config.yaml
norm_place: "pre"
positions: "learned"
qk_norm: true
attn_scale: 0.125
init_std_qkv: 0.0168
init_std_up: 0.0168
init_std_down: 0.00395
optimizer: "soap_variant"
weight_decay: 0.043
warmup_steps: 60
Each number is 128 + 32 x the weight over its row's rms, rounded and kept within 0 to 255. Layers, rows and columns count from 0. The size above them is the row's rms in percent of the matrix's.

# layer 6 MLP up, 4096x512, rms 0.174, rows 2485-2511, columns 128-255
size [105  94 111 105  95 105 104  84  97  89 101  99 102  94 105  96 100  94  85 128 110 123 106 102 109 118  90]
[[137 129 117 143 106 178 136 138 145 137 186 193 106 121 160 172 157 129 169 121 124 112 118 153 137 134 156 155 136 115 155 107 118 120 126 159  68 133 113 182 116 124 122 133 142 146 144 141 115 131 212  91 161  97 185 159 112  95 158  98 104 143 153 145 104 163 125 140 142 133  87 175 136 145 119 120 124 203 191 147 105 165 133 148 119 146 101 153 225 103 127 135 170 192 105 110  73 127 138 154 168 121 143  98 159  82  97  92 150 137 143 123 123  76 143 162 127 102  35 148 162 137  99 140 142 154  68  90]
 [159 141 100 115 166 166 106 172 123 134 127  78 135 142  81 116 144 160 111 183 120 103 141 153  82 102 118 124 112 130  67 146  63 105 188 170 147 104 145  95 123 140 142 141 109 175 168 151 132 100 111 146 143 188 126 209 125 156 212 120 124 114 163 127 151 122 133  93 138  99  82 154  71 147 122 129 126  94  75 142 108 179 126 129 144 125  90 141 122 162 144 169 145 106 152 196 113 110 134 135 128  92  86 182 155 195 109 188 159 119 142  75 172 153 137 187 100 125 115  84 129 146 121 155  90 123 174 158]
 [111 102 163 176 109 131 118 142 103 147 128  66  91 133  88 115 112 138  91  77 126 105  93 166 124  79 149 137 159 145 133 116 172 170 112 212 145 175 155 113 142 138 181 156 127 149 189 129  72 146 118 144 155  91 171  99 135 184 111 116 156 112 144 108 135 111 113 126  79 191  87 102 131  92 106 115 103 130  88 121 114 190 136  75 137  66 164 161 124 189 108 113  90 161 122 100 178 133 149 139 120 129 120 103 117 122  37 116 160 118 116  78 104 103 142 140  97 108 126  94 127 105 197 178 116 136 100  96]
 [104 177 130  76 120  68 198  99 134  97 107 190 190 129 111 151  76 116 115 170 111 136 113 140 103  40 112  87 166 151 114 138 114 148  93 158 131  93 154 128  89 100  85 126 103 176 110 112 124  98 120 131  91  15 128 143  86 116  97  88 163 130 190 135 117 124  98  86 130 129  86 190  90 146 118 135  68 112  81 152 187 108  99 137 146 105 134 113 110 113 147 143 146 132 154  97 137 120 151 156 120 111  63 124  95 121 148  67 194 130 131 131 104 136 123 191 119 108 107 136 108 121 113 149 113 138 147 130]
 [ 80 126  88 134 120 137  92 129  98 136 142 117 103  88 118 156 110 134  83  98 138 161 148 128 124 101 102 107 155 140 139 161 142 129  65 104 159 138 119 178 132 109 118  70  94 105 177 142 121 144 139 138 196 165 157 159  92  74 146 117 152 127  88  94 175 122 166 119 148 111  59  88  61  95 132  94 108 149 209 176 122 147 144 141  93 119 129 123 109 112  92 146  70 143 119 125 118 162 138 145 150 122 141 169 110 119 118 148 158 161 119 141  84 156 111 188 165 233 119 151 139 126 107 101 152 140 115 184]
 [122 100 100 166 146 135 116 128  99 104 133 114 139 132  91 127 102  58 111 133 137 178 156 141 165 201 178 157 106 181 126  49 154 162  23 129 126 116 171 145 124 127 129  96 105 145 107 142 113 106 150 125 118 156 141 143 181 140 164 128 159 129 155 113 156  97 118 122 129 140  65 108 153 169 160 158 100 128 148 114 188 165 118 137 120 160 117 127 122 123 187 119 130 157 180 143 173  73 183 120  62 114 124 123  95 155 125 167 138 111  86 171 173  87 112 139 157 169 134 128 107 144 125  94 163 176  92 141]
 [143 159 161 142 147 175 110 118 139 124 131 131 121 145  70  81  64 140 143 117 123 130 181 151 119 131 145 102  93 113 140 156 131  88  75  87 170 101 148 100 152 121 187  86 150 184  82 156 130 130 161 125 138 161 129 120 120 104 152 146 145 163  89 117 171 101 115  95  61 127  72 129 104 174  54 102 154 150 163 160 127 129  79  90 115  90 132 187 135 108 195 161 116 122 116 167  83 219 159 104 115 107 139 208  85 109  93 142 156  65 132 133  89 134 180 109 134 130  92 158 121 109 110  53 133 151 116 151]
 [103 145 135 181  94 138 128 126  95 125 144 176 122 101 102 147  73 111 117  82  81 112  88 121 182 119 131 115 143  64  65 103 110 140 129 170 142 130 104 145  76  74 146 105 200 146 146 162  72 127 134 143 152 198 106 142 160 186 157 222 179 160 122 162 105 184 149 164 105 119 140 180 137 140 110 101 119 123 153 157 187 136 160  95 108 121 153 197 161  86 178  80 134  75  91  94  80 132 121 129 153 130 152 157 124 101 135 112 119 139 119 127 131 151 130 116 122 124 112 156 128 142 112 125 116 128 124 165]
 [150 133 117 140 113 143  80 161 121 125 106  85 163 143 150 128 146 160 131 154 136 145  94 168 126 144 162 127 113 117  66  98  83 113 106 151 166  94 179  96 121 101 143 143 152 154 152 146  87  65 106 101 148  96 131 114  98 110 127 126 136 158 107 141  91 176  65  90 109 130 152 106 163  98 131  82  97 101 115  89 101 196 132 127 133 128  74 116 157 101 120 145 139 137 151 139 177  58 105 181 114 121 159  60 165 153 102 131 189  97 156 123 134 156 141 153 187 106 127  97 195 147  83 159 114 143 141  86]
 [102 194 146 157  75 167 105 167 109 131 137 198  95 202 103 188 131  81 143 111  80  59 111 112 170  79 142  92 117  90 165 124 150 117 123 111 150 102  95 164 149  97  88 138  79  84 118 139  92 103 113 131  79  79 129  84 106 192  93 160  82 128 159 119 166  77 104 128 115 130 138  74 137  72  91 103 115 113 158 124 138 143 144  81 119 139 156  74  95 116  90 107  91 127 153 112 129 155 143 158 138 114 139 126 136 104 152 136  79 168 144 114 139 162  86 120 172 122 139 118 168  93 109  91 134 171 161 114]
 [157 106 156  63 133 142 115  99 111 128 160 188 103 155  96  75 158 119 138 114  95 128 120 158 106 120 142  86  51 217 137 146  73  93 111 111 147 151 147 138 169 161 117 105 132 131 144 138  51 191 125 167 147 126 167 116 129 127 118 124 168  67 143  99 115  95  37 177 102 133 135 115 154 123 106 103 103  96 156  91 144 160 117 151 140 141 133 125 191 109 121 114  94  87 142 207 108 106 114  94 164 168 132 131 114  99 106 158 161 166  58 118  84  66 137 165 148  75 104 125 129  68 149 130 112 152 191 164]
 [124 175 178  66 145  84 107 140 118 194 176  71 152 136 172 115 113 105  54 157 111 127 148 144 139  83 161 120 107 105 116 102 149  98 132 126  79 113 102 142 127 159 150 172 157  59 137 120 154 107 144 150 115 152  47 163 156 129 151 128 104  91 105 124 109  95 114 136  89  96 113  68 150 156 136 110 138  95  90  77  89 100 105 177  60  76 159 143  97 202 114 111 186 140  80  88  97 162 134 120 176 103 134 191  65 108 201 106  98 145 163 118 166 128 127 130  87  79  83 128  96 176 123 126 173  52 117 124]
 [160  98 119 165 128 135 138 182 162 105 119 136  99 134  17 145  80 114  88 144 129 153 109  92 115 102 131  97 151 126 149 124 128 128 102 107  84 125  82 205 171 102 153 181 156 102 129 106 111  95 138 102 128 200 125 158 147 147 126 127 110 128 142 191 139 129 149 103  92 110 105 117 160  91 155 168 168 134 181 197 170 125 103 109 135 169 103 201 131 102 155 124 156  47 129  94 104 126 140  90 105 157 123 165 172  27 140 101 137 150 161 118 105 137 124 160 178 116 123  98  59 142  86  99 150 134 100 132]
 [ 93 153  99 142  80  97 120 147 183 114 138 136 135 161  78 109 174  63 126  91  53 153 104 109 106 104 105 151 130 154 123 102 130 176 180  92 105 139 120 154 106  86 100 126 139 130 123 116 124 106  90 175 114 115 221  89  89 160 110 104 131 190 180 149  51 137 122  80  76 162 163 113 111 125 148 151 136 157 115 156 103 119 126 117 125 157 116 156 152  79 113 122 124 133 141 117 109 164 126 126 144 161  83 156 110 154 215  82 123 144  94 101 136 147 129  98  95  61 117  51 141 113 178 189 127 221 114 147]
 [188  96 115 111 121 129 113 148 224 112 105 152 142 150 122 128  90 145  94 126 172 111  95  80 106 101 184 162  70 140  70 126 138 127 122  78 139  46 127 134 176 158 142 101 111 111  74 181 129 133 149 104 155 160  95 107 173 121 144 166 122  98 102  86 147 102  50 171 139 123 126 132 132  99 149 103 112 156  48 111 122 147 159 110 125 110 169 156  58 134 131 159 132 148 140 191 143  97 108 202  87 177 156 138 113 129 116  92 161 133 100 109  84 157  76 120 109 122 134 139 150 108 134 123 128 138 154 183]
 [120 150 155 168 152 120 146 177 151 135 128 126 194  87 123 179 143 139 112 119 149 170 160 120 184 129 136 113 137 187 108 139 103 147  75  95 146 108  60 119 113 125  98 165 119 131 170 121  92  89 156 127 129  69 127 141 106 134 148 112  95 100 170 185 177 131 115 118 167 158 100 107 176 125 137 123 160 143 181  49  86 147 123 114 164 126  52 112 152 107 206 108 156  81 196 105  57 132  83 146 107 113 139 123 143 180 139 145  76  91 128  53 136 113 139 128  53 144 125 116  57  95 124 167 152  88 137 106]
 [129 141  63 128 127 118 121 150  96 129  70 153 139 122 111 131  81 153 123 116 138 154 122 165  85 193 143 114  93  68 121 162 138 137 125 113 116 128 136 178 125 151 128  86 176 155 147 112 160 163 118 157 131 148 125  97  97 146 117 195 110 155 195 120  60 181 138 141 164 171 137 131 197 157 117  40 155 112 147 116  99 159 133 146 195 192 162 110 119  98 110 127  83 187  67 136 196 135  98 101  54 122 151 101 171 161 129 176 133 125  49 145 180 131  95 180 107 177 127 114 233 105 158 126 111 100 146 149]
 [105  99 131 146 159 147 153  90 173 143 139 112 137 139  86 117 176 140  62 131 114 136  63 150 100 147 129 138 116  60 149 190 112 164 191 143 162 145 158 153 119 114 133 128 162  62 111 127 128 181 137 188  98 144 160 105 142 135 155  94 150  89 123 153 149 100  87 155 157 143 185 187  87 123  90 145 173 158 166  72  93 140 114 138 132 126 121  47 180 128  90 109 116 159 101 123 128 129 161 173 139 174 116  63 103 149 111 139 110 134 122 154 116 130 148 144  87 116 124 135 136 116 150  56 121 137 141 141]
 [ 97 109  86  90 138 104 144 105 187  91 107 122 104  77 113  90 120 125 158 155 139 118 147 143 155  95 123 140  95 103 127 123 139 165 135 114 133 136 122 112 142 117 166 128 112 105 169 187 116  98 145 185 174  97  82 152  87  95 122 158 138 101 131 130  48 112 163 112 142 154 133  73 108 126 129 124  93 136 107 139 172 162  76 131 173 116 130  55 115 131 137  74 147  97 133  75 155 113 111 133 130 101 137 175 128 195 183 160 140 107 204 178 100 177 153 132 100 138  77  75 153 132 131  56 137 199  97 189]
 [167 213 134 106 160  65 159 139 167 102 101 155 166 151 173 185 174  80 148 154 153  78 108 107  55 100  89  70 107  84  94 204 172 140 120 105  89 146 116 136 196 107 240 108 130  69  60 128 208 130 140  98 136  81 168 142  87 114 186 155  85  97  68 142 104 137 137 144 150 165 110 120 128 123 153 112 126 116 111 115 126 129 168 103 167 157 142  93 151  59 109 111 165 114 150 129 152 113 131  90 124 153 126 131 147 169 117 109 139 129 175 122 169 131 153 153 126 141 124 148 141 178 153 123  92 116 114 109]
 [108 180 172 191 132 127 123 106 171 123 164 137 154 116 140 168 107 151  99 112 184 123 145 103  74 108 158 143 134 126 130 103 134  58 170 138 126  92 113 155 153 111 116 134 141 123 179  53  80 136 120 134 111  94  57 159 159 178 152 131 139 142 117 119 134  82 111 140 111 125 106 129 143 113 144 107 161 134 150 156 162  92 163 176 193 163 157 156 104 105 140 126  94 103 166 145 124 103 160 142 146 195 129 181 114 168  87 111 155  86 124  69 104 104 142 111 103  91 132 104 157 156 153  99 165 137 123 184]
 [121 183 201 126 127 103 149  49 212 134 204 172 139 117 152 135 187 113 152  76 153 135 166 177 131 136 111 142 127 133  75  88 134 131 100 181 114 133  89 155 143  91 127 126 129 102 176 123 119  97 134 218 151 124 172 137 149 109 129 107  97  72 117 197 142 115 151 111 134  82 115 103 140 122 140 112 154 147 124 166 156  85 161 153 102 145  91 147 113 125 130 181 127 122 133 101 149 115 122 115 195  97 113 181 109 174 110 136  87 131 188 118 119 113 120 108 158 136  82 122 149  88 145 188 181 125  99 123]
 [115 145 131 121 125 151 131 172 128 138 157 124 148 134 105 161 103  86   2 107 143 130 129 115 102  70 179 114 171 150  78 120 129 125 123 122 124  88  87 182  63 123 118 190 125 169  92  75  88 101  79 156 144 126  55  95 181 135 187 168 141 145 137 136 124  99 130  89 124 133  90 118 133 152 132 123 111  91 125 162 159 143 154 154 116 131 187 116 104  81  78 117  71 150 102 183 139 119 156 149 104 155  98 122 157 130  93  99  83  63  55 184 128  86  95 159 103 127 150 149  59  92 120  87 122 185 155 148]
 [ 84 153 157 124 101 163  25 117 152 108 137  91  89  94 109  94 110 166  88  50 123  93 132 109  82 114 115 166 100 146  71 101 132 109 176 173 167 186 125 159 125 152 120 139  92 129 119  63 145  93  81 103 148 107 164 101 188 178 127 195 119 130 177 128 107  94 128 127 167 106 117 108 144  91  67 110 115 121  98 106 125 126 145  98 177 153 108 123 164 127 163 145 107  21 110 163 138 164 124 160 120 131 112 152 205 123 130 115 173 135 123  81 140 158  61 120  88  76 129 140 137  92 136 102 105 138 179 102]
 [144 109 115  48 136 134 214  99 154 129  61 115  75 145 155 148 107  93  73 178 128 110 108 143 147 147 152 144 114 105 162 128 141 149  80 163 201 167  61 120 107 136 163 119 122  99 129 110  99 113 114 121 156  91 132 145 163 171  96 148 112 187 143 130 125 165 121  86 142 149 111 131 131  82 122 123 169 120 154 136 169 105 155 123 115 195 190 178 134 178 160 118 117  56 138 122 155 207 121 166 184 124 125  97  74 129 123 167 158 105  81 128 104  67 161 104 194 125 125 169 157 110 150 162 124 143  97 107]
 [125 103 116 122 141 135 154  99 165 158  90 135  98 152 122 115 179 105 128 149  59 134 168 143 159  85 101 125 119 136  80 140 159 137 102 167 107 126 117 124  88 132 103 192 132 131  94 126 126 147 133 106 158 149 141  87 183 157 110  89  99 136 147 100 130 157 147  73  83 108 116 201 118 126 139 128 102  47  90 168  91 151 114 136 138 117 208 179 131 110 165 171 165 162  98 111 106 163 156 219 106 154  86 126  78 117 102 132 116  18 156 129 129  85  61 134 170 169  94 106 157  89 129 130 124 127 150 122]
 [123 133 134 190 157 179 154 157 161 227 112 173 116 135 136 117 166 138  96 168 141 162 124 103 152 116 101  95  84 103 167 101 141  62 111 114 192 130 152  95 112 133 136 110 133 124 109 141 139 108  98 145 163 158 131 102 185 102 171 135 120 102 184  82 137  81 116 103  90 130 125 150 119  99  62  60 121 134 146 121 103 150 141 146  94 115 154 102 141 133 103 115 164 110  87 177 168 101 183 163 129 184  97 131 142 189 104  97 119 193 118  91 167 100 122 169 136  84 146 126 126  99  90  63 112 121 108 142]]
# layer 6 MLP down (transposed), 4096x512, rms 0.186, rows 2485-2511, columns 128-255
size [105 100 109 101  99 105 101  92 101  97 101  99  97  89 101 103 101  96  90 108 104  93  97 107 103 111  99]
[[113 140 131 108 151 150 122 192 107 156 146 144 110 121 128 144 107 147 105  73 130 183 137 184 167  91  89 131 133 124 128 146 128 138  91 171 161 116 106 112  92 114 156 134 119 164 164 168 133 174 123  86 183 157 102 124 104 109 133 112 189 147 143  91 169  94 127 112 185 107 142  42 106 124 154 185 201 138 206 124 159 128 142 148 199 175  87  93  73 172 139 127 183  93 179 148  92 127 128  91 125 115 114 146 117 137 127 156 105 116 178 149 139  96 182  86 106 122 119 103 168  65 115 151 110 102  88 151]
 [160  87 124 190 152 173 117 137 143 184 132 123 126 162 140 117 150 112 120 146 128 145 162 157 180 134 118 134 119 164 107 152  98 122 109 152 127 155 139  78 185 137 122  91 116 129  47 194 136 156 141 103 126 164 170 116 141  97 161 110 110  87  75 140 101 147 148 149  52 108 100 104  52 153 137 169 129 120 163 167  76 141 134 174 129 119 150  90 103 137 161  86  88 140 151 153 177  82 140  69 130 158 115 148 142  76 195 100 147 182 180 118 138 162 166  28 130  51 133 172 201 139 121 173 160  95 104 136]
 [113 109 143 120 175 126  77  92 124 137 105  85  59 115 121 134 108 147 104 134  72 130 105 156 128 118 123 169 117 150 116  78 100 171 155 144  83  67  85  70 120 156 178 114 145 174  90 119 143 124 166  95 142 126 141 132 116  92 147  72  60 131  95  87 144  67  54 139  85 142 120 113 149 115 111 108  83 181  92 187  99 153 141 102 112  75 138  80  84 122 163 131 142 179  87 135 146 126 126 130  76 111 162 110 179 107  49 143 117 154 128  62 104 112 105 184  90  66 201 138 146 101  84 212 112 102 169 149]
 [ 81 122 182 170  94 146 134  35  98 107 130 142 105 144 155 137 173  80 100 104 143 144  91 144  87 116  70  92 191 132  78  37  96 134  93 109 167 113 155 129 150 102  97 143 110 131 114 124 127 104  73 143 155  93 177 137 154  79  86 104  80 136 131  59 118 102 154  88  75  96 122 122 119 169 169 164 153 247 112 142 115 127 111 101 165  53  93 164  85 125 105 163 116  95 137 100 139 143 164  93 136  63 185  97 132 121  72 143 166 117 148 183 129  54 105 164 147 145 114 135 110  98  99 136 131 135 156  97]
 [175 107 171  95 120 114 124 114 116 102 136 114 158 140 128 139 184 140 123 184 108  69 110 116 112 150 148 142  75 124 132 124 102  53 155 171 138  98 153 150 127  79 148 143  69  81 140 163 130  98 131 169  93  86 162 136 182 132 160  56  88 109 141 103  99  70  87  85 112 112 113 148 157 152 157 107  53  91 139 110 138 126 130 173 110 163  75 135 112 142 158  87 138 203 115 112 109 116 147  81 166  89 175  73 127 100 182 112  89 130 120 178 145 133 146  69  83 122  59 105 104 136  54  99 106  19 116 128]
 [112 148 141 139 163 135 123 137  91 143 160  73 128 102 160 107 149 100 124 176 107 118 154 119 160 151 125 113  53 170 148 147  72 121 168  67 131  92  85 102 142 109 162 122 153 195  71 168 143 139 159  84 128 181 115 124 111 168 116 119 143 145 115 169 150 141  85 199 132 165 129  95 163 188 133  94  97  40 174 147 126 217  93 130  94 131 162 157 135 160 171 104 127  85  76 167 116 152 149  84  92  76 107 123 152 154 150 121 110 134 165 130 166 147 120 140 168 133 122 167 151 126 109 124 140 187 125 162]
 [152 143 138 142 148 121 127 147 182 119 137 114 179 113 134 108 142 108 127 115 127 145 102 119 152  84 165 161  97 119 115 107  65  71 167  87 103 139 156 102  46 112  63 132 189 121 108 102 136 151 138 185  80  69  84 112 115 131  98 119  59 157  70 143 150 188 133 132 160 165 100 131 116 130 190 150 108 100 130  88 139 133  79 132 165 179 147 119 133 173 164 156  83  90 182 115 215 114  77 154  98 151 172 134 155 117 152 152  84 166 185  41 194 159 153 163 143 143 172 145  56 175 107 127 105  87 121  92]
 [140  98 168 115 135 153 134 149 109 109  98 161 114 206 157 148 126  90 137 155 103 161 117 182 168 165 201 144  82 119 143 113 132 102 131 146 143 128 137 148 180 202 101 134  92 132 164  87 121 118 120 111 103 172 112 114 104 135 100 132 169 118  94 116  98  91 112 124 122 124 160 148 123 113 205  87  67  77  85 121 133 137 110 137  95 147 143  72 154  52 125 143  82 145 127 115  51 159  94 106 132 154 141 100 101 112 125  88 180 111 122 110 142 132 115 126  68 127 121 129 138 109 157 112 111  87  93  90]
 [140  86 126 138 184 132 174 136  76 168 109  99 151 114  94 167 124  59  58 202  90 161 131 143 104 166 176  46 160 140 161 167 130 110 121 164 103 122 126 137 143 143 143 120 156 146 149 132 189 120 200 148 105 183 115  87 148 136 133 102  96 127 148 125 116 143 109 125 104 108 139 132 147 159 104 111 134 100 177 133  63 163 171 176 109 126 106 100 127 133  92 157 108 144 178 118  72 151 106 139 173 106 130 121 203 146 138 153 102  60  98 166 101 172 149  74 124 103 149 159 121 134 151 169  65 119   5 112]
 [125 113 152 110 209 114 175 123 135 128 100 108  63 127  53 106 130  85 167 133 127  98  73 106 136 124 136 121 112 130 123 128 111 127 200  59 147  79  81 118  75 130 152 145 125 144 161 154 133 124 157 110  97 130 146 144 173  98  43 127 116 160 130 127 126 131 131 152 113 115  91 161 179 115 150 108  77  67  50 102 100 141  87 169 110  44 119  93 132  89 144 145  84 174 113 136 116 153  49 163 157 129 134 155 119 115 133  95 137 147 123 112 143 156 138 161  94 129  88 103 146 104 135 109 121  93 156  43]
 [163 126  88 122 128 113  96  76  67 128 158 110 105 135 115 112 117  78 182 136 160 132 154 157 174 163 155 121 132 139  87 128 129 112 124 123 132 136 155 121 141 133 134  63 113 113 126 171  98 124 162 150 154 154 122 164  85  87  79  90 186 190 136 141 104 148 113 142  70 100  97 200 162 116 122  97 167 148 104 114 152 179 115  98 135 133 138 135  98 100 124 109  94  90 155 117 149  95 133 102 124 122 103 149 102 141 147 180 127 113  98 128 110 118 139  84 146  57 125 118 180 146 104 108 165  66  94 106]
 [150 138 141 206 138 189 113 124 149 121  65 160 143 141 127 149  86 139 166 126 146 102  80 181 129  85  76 129 110 122 100 202 130 111  67 143 167 145 169 134  94  91 124 109  90 106 137 146 165 114 120  73  94 170  71 166  34  84 185 116 110 120  95  66 174 125 123  95  65 121 131 118 179 158 135 133  96  19 124 123 146  97 170 144 139 133  92 119 160 157 121  93 126 124 101 155 142 132 122  58 169 155 106  56 169 159 106  87 126 176 141 125 130 146 159 113 129 116  86  90 181 164 139 161 174 144 174 111]
 [107 141 159 116 148 141 155 142 119 109 147 110  89 142 120  43  99  77 157 148 135 113 138 148 136 108  95 120 133 123 104 170  95 130  95 114  78 167  93 178  97 148 128 171 109  69 157 141 149 113 113  80 126 141 101 114 115 143 186 163 117 195 146 166 174 103 121 112  55 100  69  98  87 139 155 150 140 153  89 112 132 185 115 157 114 119 125 179 129 151 143 140 129  81 197 114 190 123 122 131 159  98 106 112 139 154  64 110  58 141 150 141 144 171 172 148 101  76 163 176 144 106 108 145 189 139 119  77]
 [138 151  62 134 179  75  94 109 104 140 136 153 107 125 151  87 164 113 146 158 110  81 131 103 148 109 114 125  84 111 128 130 174 115 148 148 134 193 153  81 135 194 155  82 152 123 168  55 108 147 103 153 142 150 132 157  85 130 141 111 139  88 104 103 186 151 160 161 109  84 124 144 117 103 144 100 103  50 139 157 122 191 167 140 119 183 109  94 162 145 111 117  97 160  54  80 155 119  99 131 110 126 109 160 135 130 142  98 145 141 157 141 160  50 112 118 155 107  76 101 111 138 126  79  83 112 142  79]
 [174 128 116  97 114 149 155 161 143 129 119  60  78 158  39  79 146 148 189 183 140 104  87 153 138 104 137 188 115 132  81 149 125  87  85 128 198 108 105 133  87 135 167  72  71 107 123 109 167  78  78 127  80 117 112 119 122 170 126 171 131 193 160  96  97 173 134  86 107 133 129 117 183 125 144 114 124  84 134 137 128 103 175 121 101 156 145 105 134 155 156  93 135 126 109 124 147 108 152 110 131 146 144  64 104  55 119 114 107  89 115  91 140 106 104 100 148 188 173  84 123 124 130 141  60 100  86 159]
 [103  87 123 196  73 144 105 155 112 112 140 123  68  69  68 112 105 119  97 123  68 114  94 177 130  51  94 177 106 137 141 155 132 181  81  50  94 125  56 110 111 135 127 138 111  66  53  92 107 144 152 123 139 125 116  97 157 151 153 128 100 125 118 130 130 118 100 159  87 139 142  86 108 174  80 170 125  92 136 168 173 153 178 136 146 188 123  90 178 147 116 113 118 136 107  94 109 113  43 111  88 113 135 139 124  73  92 115 115  61  99  74 124 151  89  87 140  87  81 103  72 142 108  76 138 125 115 104]
 [156 137 125 137 112 130  97 105 122 150  98  90 105 142 108 143 145  97  83 143 189  51 196 121 126 129  90 163 112  95 147 134 108 116 143 156 155 138 122 233 160 168  97 141 120 162 101  92 179 153 117 114 114 140 180  96 121  75  82 170 104 140 114 127  57 116 141 112 179 217 148 123 133 121 115 145 134  91 158  95  89 151 138 169 136 150  95  68 152 150 123  59 110 129 111 105 160  71 177 129  94 109 137 146 167  84 132 200  95  97 154 134  91 111 147 115 125 209 148 103 151  83 161  94 106 128 191 137]
 [146 186 144 128 141  65  91  92 123  82 192  58 125 135  68 112 108 111  69 165 108 161  97 137 148 140 139 115 127 102 127 106 131 193 171  99 116 121 190 163  93 112 108  90  87  80  97  85 153 135  57 121 133 127 148  83 124 122 105  94 146 149  89 135 136 159 203 100 210  99 112  97 110  74 149 183 100 164 128  86 166 124 101 153 142 153 114 136 129 137 146 127 205  83 132  82  92 102  72  77 165  80 146 130 138 101  75 133  72 157 113 153 107 125 126  79 130 103 141  83 139 122 101 112 129 149  95 122]
 [133  93  55 136 127 143 125 146 146 144 140 113 162 142 101 122 116 126  93 148 108 103  92 120 154 121 154 108 158 173 173  70 166 102 162  75  95  76 133 133 153 147  93 137 133 153  77 144 163  83 167  85 135 114 255  90 177 104  94 166 131 173  83 164 111  95  90 150 113  85 131 101 144 144 100 136 186 162  96 150 144 136 134 136 104 132 115 154 162 105 121  92 114 168 109 130 101 107  86 121 139 203 126 157 109 117 125 116 108  83  78 132  79 118 122 108 167 136  62  96 148 103 103 148  85  76 146 101]
 [173 159  73 130 137 119 198 206  91 102  78 167 165 134 155 132 148 108 158 131  94  78  76 115 132 140 136 112 159  83 173 111 173 148 116  67  89 118 113 112 170  81 221 153  95 109  94 160 157 160 147 128 132 165 141 175  86 131 125 125 140 114  80 177 110 122 146 148 141 125 111 156 107  90 159 124 139 180  82 124 120 107 123 128 134 129  60 121 156 127 111 135 135  92 138 110 150 122 106 122 143 143 121 137 138 154 127  92 122  91 187  88  77 111 161  99 127 105 127 163 153 173 146 101 180 129 126 143]
 [138  57 158 183 145 102 138 141 146 158 124 174 111  63 136 136 181 128 159 113 189 152 144 123 119  65  52 142 139 100  77 114 115  74 144 139 135 130 205 175 112 114  77 117 107 115 128  73 101 159 142 173 160 214 160 154  93  98 126 112 117 137 159 146 141 134 156 142 129 110  88 114 102 175 115 158 134 148 151 234 143 115 123 106 173 128 129 110 137 145 166 131 132 144  88 123 146 128 150 125 175  97 132 156 137 120 138 123 156  94 153 208 128 117  92 168 127 148 109 166 155 113 153 165 103 162  59 184]
 [185 125  92 146 123 168 125 130 133 178 130 255 150 132 108 125 118 171 106 152 104 171 167  88 184 112 145 168 148 118 175 166  66 116 154 160 147  81 166 159 144 107 114 149 100 111 132 116  94 156 134 110 110 125  94 161 108 157 105 142 139 196 141 128 158 162 115 192 130 172 139 161 150 172 116 180 114 184 143 162 187 131 141 135 176 123 120 130 109 144 113 124 121 124 180 133 155  90  96 104  82 151 153 185  77 136 101 126 215 123 106 201 133 147 123 105 171 141 175 123 109  94 160 146 112 140 129 113]
 [169 248 112 128 150 174 110 143 109 118 142 150 111 180 145  49 160  89 111 135 134  91 121 170 131 104 192 104 122 105 114  90 129 139 128 127 193 124 156 122 179 116 122 165  82 136  87 109 129  93 137 148 118 114 103 123 106  84 143 177 139 143 118  95  63 167 145 203  86 119 111 121 115  78  92 135 118  38 107  67 119 121 107 145 122 141 126 121 130 142  59 105 132 100 107 137 116 121 163  92  85 163  67 133 126 169 141 104  91 105 129 131 150 139 149 104 100 164 132 137 191 175 133  78 151 138 144 140]
 [153 176 102 227  90 142 114 121  78 180 104 163  54 109 101 140 161 103 118 123 100 112  98 141 112 108 127 108  77 147  99 159 121  87 134 126  98 161 129  80 136 155 128  86 131 140 102 140 131  98 100  61 207 200 175  76 156 136 114 144 136 131 131 155 135 179 167 124 144 149 113  78 156  81 124 127 106 112 189 106 187  96 122 102 129 111 134 151 166 137 134 115 119 139 127 120  98 120  75 162 126 161 166 168 143 102 175 147 107 175 154 108 119 101 113 131  53  82 171 126 116 112 116 121 140 137 139 159]
 [164 133 185 113 131 136 158 180 118 101  83 141  81 146  90 163 180 174 117  96 152 102 138 140 123 119 112 165 134 169 167  93 143 159  96 198 134 108 145 113 116 106 106 112 133 129 137 131 141 117 114  94  88  89 127 131 166 146 145 180 100 170 136 147 171 127 120 125  86  94 130  61 120  71 180 119 123  79 107 127 131  65 127 166 168  75  78  87 115  79 114 130 101  68 157 158 189 126 136 112  80  75 122  90 127 152 141  48 128 164 170 160 155 141  93 126 102 108 126 191 189 145 201  63 133 133 172 145]
 [107  92 108  93 166 151 150 128  68 127 137 165  81 152 142 118 135 114 151 156 128 105 102 164 192  95  96 101  78  92 115 147 135 116 100 133 106 189 149 101 115 143 129 130 138 121 142 146 143 135 160  29 150 103 141 135 153 171 131  81 101 137 131 117 125 153 116  94 159 118 142 130 151 125  77 114 158   0 121 128 108 149 171 194 163 143 157 121 165 173 122 115 116 185 107 111 122 124 144 135 105 118 169 131 146 123 136 131 154 115 110 191 134 108 123 155 150 131 129  91 123  91 187 133 146 133 119 148]
 [172  91  82 149 179 101 161 168 192  72  87 158 125 108 118 136  92 156 139 142 117 172 161  85 111 112 139 144 171 119 153 116  72 148 193 124  52 151 120 100 139 129 128  82 112 125  92 103 162 150 126 134  72 158 115 141 132 159 134 131 118  53  98 101  30  94 104 153 136 116 156 134 177 106 125  86  70 156 132 120 147 132 143 183 117  94  83 114 126  43 129 143 115  68 138  86 118 111  77 128 100 147 114 209 122 184 113  95  94 119 102 149 134 166 105 132 109 143 102 119 123 104 116 199 120 175 122  67]]